Each number is 50 + 12 x the weight over its row's rms, rounded and kept within 0 to 99. Layers, rows and columns count from 0. The size before them is the row's rms in percent of the matrix's.

# down: layer 2 MLP down (transposed), 768x192, rms 0.0961, rows 246-298, columns 64-127
# up: layer 2 MLP up, 768x192, rms 0.102, rows 247-298, columns 64-127
down246 100:45 60 49 52 61 72 40 43 47 57 82 25 77 43 65 52 55 54 51 46 53 54 46 58 34 61 44 62 46 36 55 36 46 44 16 53 44 16 55 47 53 55 43 46 41 58 42 43 50 40 67 68 38 48 53 68 38 55 48 48 43 50 50 42
up247 112:66 43 54 53 32 37 61 46 47 52 44 34 50 56 74 33 36 47 30 63 50 59 55 58 52 55 63 61 38 54 48 37 34 08 50 32 42 45 21 53 52 71 57 47 23 60 54 66 66 62 48 55 52 71 32 54 35 67 59 52 54 52 49 53
down247 106:32 51 60 77 50 35 41 67 26 37 46 58 32 31 57 63 55 42 63 33 34 61 47 66 61 53 45 55 59 34 41 46 60 61 52 43 27 47 41 36 42 58 42 59 31 38 47 50 58 59 58 57 46 36 54 45 53 25 68 34 65 27 51 56
up248 107:64 47 51 38 54 49 53 33 45 37 47 48 27 61 54 37 46 35 30 69 45 60 54 49 46 57 62 33 56 31 69 46 36 38 53 51 64 45 42 45 52 53 38 42 53 42 65 46 59 49 61 41 54 47 29 50 43 65 24 41 48 42 31 48
down248 107:44 60 39 50 22 76 65 50 51 27 41 18 57 20 50 49 44 67 73 32 62 48 51 46 56 42 50 42 40 44 75 56 70 41 42 51 53 57 50 44 73 51 66 57 44 47 56 48 26 48 42 26 41 32 35 50 43 48 58 41 57 65 72 65
up249 127:44 45 47 42 52 29 50 47 47 50 42 54 39 53 48 42 24 46 11 27 36 40 41 37 25 62 46 47 55 46 53 64 48 56 52 44 65 57 44 51 38 58 43 56 46 67 48 46 48 52 47 59 55 42 48 67 57 63 76 35 78 67 39 57
down249 120:30 35 31 50 52 44 59 44 51 48 61 39 42 59 48 41 37 43 49 43 25 34 52 61 49 38 77 37 39 42 57 30 55 56 62 69 63 65 49 49 46 55 58 43 59 37 80 68 47 54 69 74 53 55 44 40 57 37 45 45 38 42 65 42
up250 094:65 57 58 58 48 44 59 59 45 50 34 45 62 50 47 55 49 44 72 56 54 48 65 60 18 59 37 55 37 46 74 49 56 51 55 60 73 60 52 36 59 48 50 58 41 39 50 58 52 53 66 39 58 40 45 55 62 41 61 34 46 57 23 38
down250 096:60 43 38 65 42 44 40 50 56 39 34 35 75 57 50 47 64 41 62 54 49 54 33 58 68 44 56 64 44 76 37 55 60 58 41 55 45 46 43 49 47 39 55 45 52 52 80 59 42 31 55 31 37 46 61 31 42 72 46 60 54 40 69 27
up251 106:45 41 55 46 41 62 51 56 41 63 46 61 54 37 33 40 43 69 42 55 64 63 48 40 42 48 34 58 64 48 46 47 57 30 36 43 72 69 81 50 47 47 55 70 52 32 14 50 39 43 53 31 53 63 46 44 40 46 38 43 55 46 47 38
down251 103:58 54 53 24 55 58 60 32 52 64 50 64 40 32 37 57 59 73 44 53 25 32 27 33 68 47 47 39 61 45 50 52 53 57 72 54 65 66 36 52 53 60 45 59 54 44 46 38 58 52 51 42 43 49 45 57 59 48 70 41 48 40 23 45
up252 094:60 59 36 33 23 60 54 43 59 92 50 47 64 58 61 44 42 62 17 34 56 38 27 56 45 39 47 65 48 68 50 64 48 42 60 61 45 39 50 47 81 43 45 55 52 51 41 60 36 71 65 42 42 38 50 45 34 63 47 44 53 51 36 53
down252 099:37 09 57 32 56 57 51 28 67 25 37 56 47 73 61 55 46 67 56 70 47 34 68 52 48 51 41 63 61 63 47 48 55 62 57 35 39 54 66 62 53 30 50 39 49 62 42 29 34 76 27 44 55 36 82 60 47 49 48 51 64 56 35 51
up253 090:45 46 30 30 69 42 55 18 65 33 55 45 53 50 43 53 64 49 55 74 38 60 66 56 53 47 59 63 53 44 86 43 66 55 50 52 60 38 46 64 66 37 42 34 67 60 17 46 44 68 33 52 39 55 47 51 41 61 73 49 46 45 56 48
down253 089:58 45 60 56 44 55 48 65 54 64 58 84 48 57 58 50 35 51 31 45 58 47 42 39 36 74 36 32 30 50 50 55 50 59 39 53 53 65 59 38 49 63 66 66 44 59 70 52 51 23 64 49 60 60 39 36 46 55 22 71 78 50 61 62
up254 113:62 43 37 59 59 55 74 44 40 53 63 39 58 46 57 62 51 57 60 72 40 54 74 41 53 64 50 42 36 64 79 44 62 37 59 43 66 60 35 46 57 37 19 61 43 44 51 24 44 51 51 54 57 64 50 27 60 58 41 64 47 71 53 42
down254 109:34 67 56 35 42 59 44 53 42 46 46 66 36 66 43 25 70 54 66 70 44 38 39 36 72 53 54 36 41 23 35 42 32 48 60 43 59 48 44 46 83 58 61 43 51 68 51 61 45 72 31 58 41 48 59 28 58 48 43 36 64 52 54 61
up255 092:49 70 47 36 61 56 65 53 52 53 41 46 76 44 27 58 53 52 29 64 59 55 87 56 17 62 47 53 50 75 57 44 46 35 52 37 36 44 56 67 43 50 63 76 50 33 41 61 55 46 53 44 63 56 50 23 49 51 53 58 50 67 59 62
down255 105:73 54 43 54 44 54 36 44 67 50 53 53 34 53 42 43 31 60 46 47 51 50 79 52 56 36 49 43 52 52 14 55 43 65 49 53 39 48 55 55 48 45 52 54 58 42 30 77 38 42 41 59 45 62 53 32 70 56 45 56 66 58 37 36
up256 110:61 61 57 48 56 39 79 29 56 62 55 60 38 48 46 47 66 58 47 36 55 30 53 46 38 59 36 51 42 53 60 49 63 47 54 31 61 48 39 52 51 72 33 48 45 29 65 25 44 40 52 34 52 55 32 61 66 48 57 45 76 51 44 47
down256 102:49 47 45 50 38 52 44 36 69 39 38 48 35 64 66 31 27 37 56 49 45 61 36 47 31 47 59 60 36 48 37 63 31 53 39 54 55 33 45 49 43 29 59 51 47 38 47 57 48 50 34 42 39 45 61 66 36 41 84 31 27 50 51 73
up257 090:53 60 51 59 57 42 54 68 61 66 39 43 80 45 65 32 57 45 66 52 52 57 47 56 41 69 41 56 59 59 47 67 66 60 44 43 56 56 68 43 46 49 58 59 56 40 50 57 63 65 47 53 46 50 61 36 37 59 61 54 59 60 58 76
down257 097:32 45 38 63 50 55 45 29 49 40 49 53 32 71 42 37 65 34 59 38 30 69 52 40 51 59 47 49 45 44 23 44 45 52 47 37 37 39 51 57 55 57 68 52 54 55 55 79 26 40 37 52 44 28 57 41 41 62 35 41 73 54 44 59
up258 109:43 48 50 23 46 54 78 27 59 55 41 52 57 80 60 22 60 47 60 76 44 46 58 53 49 50 48 39 59 70 51 64 31 50 36 49 50 71 35 48 51 55 38 35 53 47 67 53 62 32 60 59 63 53 49 45 49 45 54 37 50 49 44 41
down258 107:49 50 56 37 39 60 32 38 45 49 63 56 52 69 49 56 61 32 63 37 58 65 47 57 55 44 43 42 48 24 36 72 34 65 58 47 69 30 47 38 38 52 37 64 57 53 34 50 75 61 63 32 36 64 64 49 67 69 36 50 60 48 35 54
up259 098:53 66 31 56 40 47 56 29 62 50 64 43 43 62 44 36 48 60 42 52 51 48 56 54 51 56 53 45 58 45 49 50 53 39 42 36 61 63 48 56 68 56 52 53 41 56 64 59 54 43 67 63 71 36 40 61 39 57 59 52 78 62 56 38
down259 100:50 51 76 60 49 37 42 32 45 50 56 44 41 39 61 17 46 61 49 59 49 39 40 54 63 65 75 46 49 41 39 36 33 62 67 43 62 33 46 43 58 42 64 38 50 38 29 43 42 36 50 66 45 40 57 56 49 59 63 47 54 31 57 57
up260 107:50 56 52 42 67 44 70 66 68 43 69 53 51 60 61 53 61 66 53 46 56 50 82 27 58 46 48 56 40 61 60 61 67 43 25 44 55 52 48 48 72 41 49 56 52 48 50 31 48 67 68 73 56 52 40 54 61 54 56 44 66 46 63 51
down260 106:40 36 61 46 38 45 58 62 50 32 38 60 32 41 60 50 60 37 58 43 22 62 74 45 67 33 73 39 28 46 44 43 53 75 44 56 23 55 66 33 68 41 36 50 58 51 61 44 37 55 36 49 20 47 52 58 40 41 51 33 50 70 54 63
up261 110:68 48 54 70 60 76 44 52 36 46 57 49 38 52 71 54 46 61 42 68 48 47 56 41 64 47 39 43 58 66 56 62 34 35 48 37 65 56 43 36 51 41 55 52 39 38 22 54 50 62 58 45 54 62 46 52 47 56 38 52 48 48 46 57
down261 108:49 46 63 52 28 40 27 33 36 46 61 49 73 28 51 43 66 60 51 40 58 37 36 58 53 56 67 42 44 45 40 75 55 45 55 52 26 43 45 52 55 38 40 41 45 55 26 53 65 48 64 39 47 30 49 40 61 52 30 82 77 48 63 44
up262 099:45 51 35 62 50 45 52 36 41 71 35 35 69 50 47 54 47 52 25 71 40 23 66 47 61 61 52 63 55 77 56 73 59 46 58 49 49 35 33 42 51 67 60 60 41 23 33 35 54 64 57 78 27 45 58 57 61 41 77 55 60 71 56 54
down262 104:34 49 46 57 48 46 43 49 47 54 68 68 61 51 54 67 49 53 41 60 30 27 46 49 64 63 36 53 42 53 55 47 66 54 56 47 46 59 58 40 59 61 54 75 60 39 59 57 62 64 46 58 46 54 45 44 62 72 59 44 59 50 71 35
up263 104:47 37 60 50 59 44 44 63 55 42 45 33 87 75 56 43 30 53 59 62 55 37 52 50 57 58 40 48 66 65 56 38 56 48 31 43 37 29 30 48 53 60 38 53 59 53 47 25 35 55 53 61 62 55 58 59 38 54 45 66 45 54 53 49
down263 101:79 36 54 26 43 54 38 51 56 43 58 43 40 29 28 29 68 41 44 39 58 57 17 46 46 41 45 54 38 47 34 66 45 53 45 51 75 45 28 52 42 36 84 24 42 53 38 59 47 41 30 37 41 51 39 41 62 54 46 60 57 22 44 50
up264 109:55 64 44 42 57 45 64 19 56 40 48 64 83 58 45 30 54 44 55 54 66 66 50 54 57 53 41 69 40 39 53 61 44 40 42 52 67 42 51 40 48 69 39 41 50 47 64 38 24 51 64 32 71 71 52 64 53 44 52 42 48 52 43 68
down264 107:51 56 50 24 33 30 37 56 64 51 15 36 32 41 57 56 29 49 42 57 65 47 45 38 55 57 33 51 70 33 42 60 46 65 45 23 56 45 56 54 67 50 35 58 35 47 58 65 53 38 56 30 55 41 87 60 47 75 33 46 54 47 55 39
up265 104:48 46 68 41 39 51 54 52 56 47 45 30 56 45 56 65 30 57 22 47 60 59 55 24 53 41 50 37 62 67 51 62 50 39 47 35 42 40 52 37 58 36 47 36 55 53 66 63 55 58 72 49 65 62 61 56 62 71 54 59 44 51 45 57
down265 099:52 37 58 46 50 42 52 48 63 38 37 27 57 36 39 61 58 37 50 50 62 45 65 30 51 65 62 44 54 54 60 38 62 54 54 67 30 48 69 23 34 79 54 72 58 52 39 45 72 56 41 44 46 40 65 38 46 46 43 38 42 43 49 51
up266 095:42 52 51 76 70 57 70 58 65 54 46 14 52 46 61 60 56 53 43 55 50 34 52 54 60 58 28 74 45 48 68 59 45 42 46 49 54 35 69 45 48 77 45 52 53 55 63 17 63 55 42 30 60 55 32 46 58 57 47 47 58 37 35 44
down266 102:51 55 50 53 21 45 53 60 67 43 49 68 62 64 52 29 67 47 76 35 60 41 58 57 66 29 41 47 32 34 48 60 38 57 41 57 54 58 52 49 45 45 53 36 46 51 54 50 72 56 55 54 53 49 45 35 44 33 45 40 54 46 50 23
up267 029:55 57 47 38 56 67 75 40 37 61 64 38 66 55 59 46 40 72 44 58 42 44 41 36 35 34 25 47 56 76 57 37 41 29 51 50 65 47 52 66 61 58 51 59 45 32 34 53 39 42 69 74 65 34 33 39 51 50 32 50 49 52 37 59
down267 022:29 21 42 60 69 49 56 53 47 48 63 34 44 33 60 54 42 47 64 25 39 30 58 60 41 45 53 50 38 44 45 57 51 72 53 42 43 32 62 59 48 52 50 36 56 49 49 64 62 48 24 70 40 71 47 77 33 75 44 65 55 60 36 56
up268 099:57 66 69 35 49 72 49 56 54 68 67 56 49 31 41 43 31 49 44 50 46 58 52 56 31 50 27 61 43 57 52 49 62 35 40 50 55 60 49 59 51 33 49 40 45 64 49 36 40 51 55 59 51 63 53 39 48 66 44 59 41 62 41 49
down268 102:55 56 55 40 67 54 31 35 55 55 59 54 54 42 29 54 41 41 54 41 20 55 22 32 35 64 67 41 33 57 47 62 53 42 49 46 74 37 45 51 28 52 57 53 49 52 41 59 77 57 36 67 17 50 60 70 41 49 62 52 41 39 49 12
up269 031:56 52 53 51 48 55 69 39 59 59 59 41 61 70 47 55 56 58 52 50 22 45 56 39 29 45 32 60 64 39 47 45 51 34 49 39 67 45 34 46 55 59 34 71 53 27 56 38 35 50 58 56 40 55 40 42 45 74 52 46 80 51 39 68
down269 026:45 34 53 59 62 65 48 57 30 62 48 50 62 51 64 57 27 53 69 41 53 36 61 50 62 35 69 46 45 61 44 56 52 58 48 66 35 60 26 45 40 41 48 42 35 54 66 31 63 41 68 53 52 49 77 74 63 26 45 38 38 48 47 51
up270 102:58 69 53 66 50 29 63 53 48 37 40 69 42 39 58 18 42 45 42 63 56 53 65 41 46 58 43 48 45 44 69 36 37 53 55 40 58 53 42 39 57 44 34 51 64 29 50 51 59 49 64 33 50 51 43 57 47 44 60 52 48 46 41 46
down270 102:73 54 49 46 55 28 56 60 47 65 71 60 30 58 47 51 60 31 36 58 14 48 52 50 55 41 85 42 40 34 52 54 56 42 48 53 43 22 42 34 31 40 49 44 53 48 54 58 66 56 45 66 33 43 44 73 59 54 50 49 51 64 63 25
up271 097:54 58 45 29 64 25 63 42 49 62 40 53 62 63 62 39 54 66 61 48 58 56 67 57 38 74 58 45 39 37 72 39 52 53 52 68 61 47 25 58 39 58 41 51 51 47 48 36 25 44 53 50 71 37 40 47 53 46 74 44 42 38 44 38
down271 101:51 36 60 48 49 35 47 55 43 37 54 53 44 60 49 43 67 50 38 50 48 58 58 40 50 45 31 49 50 41 51 42 54 46 40 41 53 80 50 53 47 54 50 53 75 43 64 49 40 54 50 29 39 21 40 73 62 46 39 58 60 48 55 33
up272 105:59 48 26 63 44 36 44 61 35 67 49 59 49 77 45 38 31 57 35 34 49 57 48 47 56 50 28 47 51 52 47 60 59 43 23 65 40 66 47 46 49 46 47 39 55 46 57 60 61 30 58 53 53 41 49 45 42 61 49 68 49 53 52 67
down272 102:44 41 41 45 50 63 72 34 44 36 53 75 47 58 59 47 53 50 35 60 57 27 57 41 42 58 32 45 31 60 45 42 69 46 28 61 47 28 36 21 59 71 36 56 39 50 74 58 54 48 63 60 57 25 49 66 52 56 43 38 37 60 37 67
up273 091:55 61 42 57 71 62 54 32 52 51 49 79 50 59 55 31 79 57 63 59 44 50 53 47 49 70 45 74 29 61 72 58 45 46 42 45 69 29 39 51 57 47 44 55 49 39 41 54 52 70 78 49 43 54 43 65 57 46 51 39 57 60 35 66
down273 090:52 43 67 68 51 51 33 71 60 51 40 34 48 60 59 49 42 53 58 32 48 56 42 60 61 51 55 55 38 49 68 37 45 60 44 54 27 49 47 71 50 46 39 48 53 51 63 33 76 57 35 62 52 40 28 43 55 22 29 56 41 59 46 28
up274 100:34 50 33 41 26 25 74 53 47 38 44 38 49 70 38 58 55 40 48 52 31 29 53 58 47 32 60 56 28 39 39 28 37 47 41 43 58 50 37 45 47 83 69 46 57 34 38 64 36 48 45 48 42 36 38 58 40 72 48 48 63 72 27 68
down274 102:73 42 50 57 45 38 74 53 65 37 49 55 49 50 46 70 45 77 48 48 38 40 70 46 39 30 39 33 40 41 41 61 53 49 27 42 43 48 60 62 55 51 60 43 77 69 70 42 45 34 46 62 44 32 44 48 50 46 36 50 40 56 37 37
up275 104:68 55 64 52 42 48 46 51 26 47 56 16 39 47 41 51 50 37 44 59 39 50 57 61 33 42 35 51 58 52 45 40 57 28 56 60 50 48 41 35 39 63 46 69 39 51 67 47 55 43 51 46 44 61 46 30 47 65 53 53 37 54 53 73
down275 106:51 47 42 62 60 45 75 48 36 33 62 65 44 45 59 33 53 44 59 60 51 32 56 46 49 34 58 37 42 50 32 52 49 57 51 69 52 41 59 43 49 51 53 77 54 31 54 51 53 57 82 49 40 40 43 38 62 32 42 72 47 33 58 67
up276 114:69 33 50 48 59 43 54 50 47 55 48 37 53 60 25 31 34 55 41 58 55 53 54 41 49 32 46 56 56 45 54 69 35 34 47 46 43 54 63 58 52 46 54 47 48 47 51 48 42 45 76 45 45 28 17 52 39 68 56 35 61 59 39 60
down276 107:43 47 46 53 51 78 46 49 55 54 60 54 53 70 58 52 55 42 71 46 38 46 54 51 43 45 57 39 37 10 46 42 64 43 42 45 59 48 11 36 62 58 38 56 61 41 52 80 69 45 62 60 45 49 38 39 42 40 43 38 44 56 40 46
up277 101:46 54 39 57 42 53 47 53 49 66 50 35 40 40 55 47 52 54 43 42 35 65 53 68 26 50 30 49 55 46 52 41 56 44 45 42 58 60 47 82 50 57 53 54 56 27 41 43 58 69 44 49 61 39 45 23 64 52 36 54 60 42 31 41
down277 098:51 68 39 48 78 49 35 46 59 47 48 43 47 33 46 59 55 36 70 57 50 56 30 51 68 58 51 56 46 45 45 42 65 40 27 55 48 52 31 30 46 42 51 68 38 58 43 63 61 51 53 77 71 31 55 36 51 67 58 45 63 31 35 69
up278 030:61 53 52 40 40 49 78 32 61 63 46 37 66 61 58 49 49 63 41 62 39 49 43 58 51 43 36 58 62 59 57 65 47 39 44 32 61 54 45 59 53 67 40 54 41 51 52 59 30 52 64 57 67 67 40 36 25 48 56 46 43 45 41 50
down278 024:43 57 55 38 65 49 49 68 51 59 38 56 40 34 40 47 38 40 53 27 58 70 64 30 53 54 42 41 37 59 48 39 55 36 56 53 53 63 54 27 64 33 63 36 46 55 55 71 52 33 52 51 43 41 64 52 48 44 44 65 40 53 81 62
up279 102:57 64 48 44 41 32 46 56 64 49 47 41 38 62 47 54 49 60 56 46 57 48 44 45 27 43 36 60 67 58 34 46 40 54 48 40 55 50 56 43 55 54 53 64 46 41 55 59 55 63 43 48 77 57 46 62 45 47 48 50 59 90 61 60
down279 101:55 48 30 48 68 43 46 41 36 21 21 46 40 52 58 51 67 51 57 51 47 38 48 56 64 38 78 62 52 41 60 54 43 67 20 45 57 70 50 34 73 52 60 63 41 61 34 33 48 54 54 33 48 52 44 49 58 55 46 38 46 31 47 36
up280 084:52 80 51 65 58 48 50 59 40 76 53 47 49 36 36 47 31 40 54 51 51 56 53 31 57 43 41 34 50 50 52 31 36 22 33 38 56 53 53 61 55 58 59 55 18 51 56 45 34 35 66 48 74 44 55 29 56 60 41 46 80 55 51 32
down280 095:52 44 49 73 52 47 28 64 54 55 44 58 37 60 39 73 42 51 65 41 69 47 80 39 72 39 42 44 58 49 33 59 31 55 54 84 51 70 38 33 56 37 56 57 41 43 51 42 39 27 31 49 71 43 53 57 43 55 65 75 42 47 44 38
up281 092:33 50 47 31 59 59 59 44 72 69 55 57 50 47 59 50 36 33 41 53 38 59 68 51 50 58 33 49 48 56 75 59 35 35 58 69 47 49 31 33 55 54 58 59 50 60 47 80 44 47 65 45 63 50 48 27 46 78 61 49 35 36 61 54
down281 099:33 50 67 51 55 83 66 46 54 59 52 44 35 49 31 43 42 31 68 38 41 45 76 27 44 47 50 48 55 36 42 40 46 38 37 44 46 64 42 44 54 53 56 49 62 43 57 76 46 45 44 62 66 46 50 62 63 48 30 64 48 62 46 46
up282 102:47 55 47 51 43 63 70 34 57 48 39 47 56 52 49 29 66 38 50 42 57 40 50 52 12 31 21 49 42 38 45 51 40 54 40 72 53 30 59 59 61 49 43 53 59 35 28 58 29 45 55 58 51 67 42 44 34 45 62 49 49 56 70 58
down282 105:44 37 51 51 59 60 61 60 47 55 46 37 58 49 76 59 57 50 52 47 42 58 49 48 33 30 52 47 31 47 53 28 49 72 62 48 55 84 40 58 58 71 52 58 51 33 44 38 42 51 51 45 65 54 44 60 50 56 37 53 82 46 40 42
up283 107:62 44 46 48 53 50 47 67 58 51 48 50 49 50 39 27 56 61 47 43 44 44 47 56 28 64 57 47 61 47 48 32 46 50 23 37 69 44 72 63 59 56 55 45 40 71 65 42 50 61 56 48 58 46 42 27 42 52 49 30 78 43 40 45
down283 105:34 43 53 48 50 51 46 58 30 48 41 33 55 58 71 49 43 53 38 79 59 53 45 18 63 30 45 36 27 69 44 46 53 66 52 66 29 63 42 35 33 39 48 54 59 47 84 55 49 48 49 48 53 52 48 59 68 42 44 58 69 55 44 70
up284 117:47 37 66 55 43 33 55 55 79 59 55 56 56 73 40 44 49 49 46 58 44 63 54 54 46 69 50 52 54 77 52 54 57 51 61 49 70 64 45 41 52 52 39 43 57 65 64 53 45 46 69 51 70 65 33 63 64 59 47 48 47 53 37 61
down284 117:52 44 54 30 60 71 71 29 70 32 71 55 61 50 41 47 51 63 52 54 57 25 62 36 79 54 48 47 46 58 63 35 54 47 45 45 30 50 52 42 44 59 39 73 70 59 45 67 26 53 70 66 57 39 56 51 30 42 36 42 51 54 39 48
up285 116:59 70 61 58 53 38 47 58 56 67 56 59 64 52 59 64 61 74 21 60 42 49 54 44 51 67 63 38 55 41 43 29 44 56 39 38 61 33 47 58 48 71 51 55 48 53 27 59 43 59 58 49 65 53 42 40 41 44 52 38 59 26 50 47
down285 110:51 51 47 45 51 85 50 58 37 57 54 40 60 44 54 43 46 30 46 30 65 42 31 32 55 37 45 39 36 49 43 61 55 43 63 63 60 60 36 29 28 78 66 42 49 49 28 48 42 44 53 51 49 50 58 39 63 47 47 27 56 43 48 34
up286 106:29 37 38 26 58 41 72 09 51 48 53 46 46 59 56 46 59 47 55 72 34 32 56 67 37 67 60 50 49 46 53 47 34 54 52 40 54 46 54 60 51 48 61 48 35 42 25 57 37 70 59 40 62 49 51 54 20 45 56 52 65 49 51 64
down286 103:74 45 58 40 33 54 57 50 47 48 70 70 40 66 50 65 48 51 18 24 35 69 46 41 60 11 39 36 50 47 31 51 44 55 46 55 60 61 39 44 58 47 52 47 70 50 57 57 46 41 38 63 41 34 53 32 33 49 45 65 55 52 45 55
up287 096:60 61 51 43 57 45 51 46 44 53 40 45 50 55 43 31 33 72 28 61 41 57 41 31 31 60 53 40 46 38 49 68 47 33 58 41 57 64 48 53 35 44 43 45 53 45 41 34 19 67 56 71 57 59 52 62 44 29 55 53 78 51 47 31
down287 098:50 39 28 18 39 27 45 61 57 58 69 33 54 49 38 36 61 52 54 65 67 63 27 51 45 27 00 42 65 19 42 58 48 42 55 62 55 29 49 55 51 44 42 38 61 32 50 61 53 52 46 52 49 43 60 41 75 45 41 41 42 53 54 49
up288 100:49 38 42 69 52 70 55 46 56 43 54 41 41 43 47 25 60 44 51 43 48 53 49 52 41 40 49 46 43 51 55 28 39 55 43 34 33 64 52 70 60 55 22 52 56 40 57 37 32 53 60 59 22 52 60 53 53 53 54 61 64 71 63 56
down288 104:73 74 37 24 65 53 54 40 49 54 44 41 29 52 33 29 40 39 31 42 10 61 51 44 36 31 35 57 56 65 41 29 55 60 53 47 50 42 53 38 36 72 70 47 29 51 50 64 40 37 63 69 51 54 31 23 29 32 49 37 67 43 41 59
up289 099:52 32 46 50 75 40 51 52 50 63 40 45 61 56 52 47 66 54 55 50 40 55 55 61 52 35 47 71 51 51 67 45 57 38 47 36 47 57 40 75 52 49 56 52 35 17 36 48 37 53 38 65 43 54 44 46 20 52 52 62 45 52 57 55
down289 102:59 61 67 71 64 64 52 71 35 55 53 71 47 51 43 62 37 56 48 45 50 48 39 51 54 43 40 48 24 51 35 39 42 63 37 52 59 49 63 62 33 56 32 56 32 48 70 56 37 57 65 62 54 40 36 49 53 31 41 69 38 50 59 68
up290 097:90 58 44 60 35 67 53 60 33 55 56 66 47 63 58 56 50 74 39 73 42 48 48 43 50 54 44 52 38 44 51 59 59 17 09 51 49 50 48 50 50 50 38 52 51 62 64 62 52 57 43 63 69 37 38 32 59 71 51 39 49 47 59 67
down290 096:53 63 57 52 50 42 27 54 57 54 54 45 57 45 40 43 56 40 47 40 50 56 33 71 61 43 68 22 50 56 49 55 58 68 45 52 62 43 53 21 43 49 35 21 54 41 52 50 61 55 50 50 72 59 62 41 38 53 43 58 64 50 36 31
up291 105:49 40 33 36 61 55 54 31 46 49 43 54 60 71 39 54 65 59 27 47 22 41 53 48 47 47 37 57 54 59 56 53 48 59 43 48 63 30 18 38 69 50 58 43 51 57 28 55 38 61 63 44 55 56 39 60 55 55 59 58 45 49 52 42
down291 103:35 45 44 55 49 42 61 45 55 45 33 58 24 48 61 37 40 46 53 49 48 41 25 35 41 53 51 44 44 40 36 69 42 41 48 36 42 65 62 62 47 41 47 23 51 43 65 74 59 41 32 75 45 57 55 63 52 50 55 47 39 77 53 47
up292 106:53 65 43 55 46 71 63 45 63 51 50 57 49 56 30 28 49 51 55 69 59 55 73 53 44 39 38 36 36 54 61 65 41 45 69 61 55 49 67 44 54 44 48 58 56 38 39 49 42 51 53 42 67 62 40 59 52 58 48 53 45 45 39 44
down292 109:41 54 35 65 67 57 61 37 53 34 42 61 79 46 53 49 48 48 69 27 29 57 56 42 48 49 63 48 50 34 46 50 68 53 37 57 47 50 36 26 15 56 61 74 62 40 45 46 50 47 62 34 64 50 45 42 37 41 48 58 60 42 43 39
up293 030:60 50 34 51 51 40 76 33 47 58 59 57 74 61 37 30 49 58 35 55 53 49 55 32 24 50 36 40 56 47 48 53 46 33 51 38 54 66 48 59 70 66 43 63 43 47 56 46 53 53 49 62 49 40 42 40 30 72 57 55 56 61 52 72
down293 021:52 36 59 66 47 53 60 49 42 48 46 51 18 59 39 39 47 55 66 35 59 54 62 45 43 39 41 45 44 37 28 49 51 44 55 46 37 41 65 42 54 28 61 46 35 55 58 56 51 31 44 67 23 37 44 29 58 56 34 69 39 49 41 41
up294 105:54 72 23 52 48 57 50 64 39 70 48 36 80 66 46 58 54 53 47 39 45 51 55 50 43 55 52 28 50 40 55 51 57 53 46 45 55 35 64 65 65 55 47 53 38 41 51 39 50 23 53 48 72 39 38 37 53 59 47 54 55 57 44 52
down294 106:74 61 59 36 53 39 54 51 46 41 53 36 45 52 49 33 64 46 54 31 36 18 59 65 52 57 29 39 72 48 61 40 44 38 58 66 65 48 61 39 61 57 32 42 60 36 26 32 50 65 55 56 40 38 59 39 53 69 59 39 59 42 52 38
up295 096:30 75 20 61 51 39 57 43 62 54 25 60 58 51 42 47 62 43 52 59 59 45 67 16 46 61 46 48 62 55 52 56 43 50 71 39 48 22 46 43 65 48 51 52 55 33 43 23 33 55 64 66 46 59 40 42 58 62 62 54 49 44 55 30
down295 097:61 50 47 55 48 32 53 54 54 49 62 48 59 54 21 38 59 44 54 27 53 52 62 55 34 41 44 35 64 72 64 61 51 54 73 67 69 63 67 37 41 50 46 41 57 50 65 57 76 69 38 35 60 60 45 50 67 40 43 62 40 63 65 48
up296 101:47 47 49 72 58 61 69 50 52 53 29 33 50 54 47 37 58 55 51 46 42 38 70 28 46 44 50 61 38 52 69 65 52 43 42 35 59 54 55 47 43 72 47 49 33 57 39 64 58 40 48 38 74 60 28 68 62 70 79 45 57 51 66 64
down296 103:50 73 55 60 37 40 32 43 52 50 51 26 73 36 62 32 69 35 48 56 68 81 30 46 58 45 54 42 69 58 51 63 59 50 51 67 46 37 53 64 43 65 78 28 67 56 46 82 51 46 36 42 48 47 61 47 34 58 51 66 47 45 51 46
up297 099:65 60 20 40 74 45 53 32 53 49 58 43 42 52 39 59 65 60 53 38 36 35 73 53 34 56 53 54 70 47 71 51 62 45 47 53 48 44 30 59 66 51 53 48 51 60 63 56 65 56 63 48 79 49 55 48 59 47 33 53 46 43 36 44
down297 102:57 24 51 57 65 60 34 39 43 53 67 32 57 70 44 48 61 35 61 54 39 45 54 58 33 39 56 47 54 50 42 73 36 43 35 34 45 33 82 24 66 53 45 63 48 58 49 45 54 41 47 42 27 52 56 52 58 52 31 46 25 42 50 44
up298 119:42 62 25 46 64 38 63 50 45 39 46 28 49 64 46 49 59 36 43 76 51 41 82 45 61 47 60 68 66 46 74 27 55 50 37 44 41 20 52 69 74 54 46 40 42 46 30 40 46 45 59 63 61 64 39 58 52 49 61 54 49 54 43 54
down298 114:58 52 47 58 33 37 48 68 36 42 45 61 56 70 37 53 64 57 39 31 47 41 52 38 38 59 25 14 61 52 40 69 43 45 44 46 59 64 45 21 53 63 45 58 52 63 76 51 86 42 36 52 43 40 41 52 46 52 37 52 61 62 40 33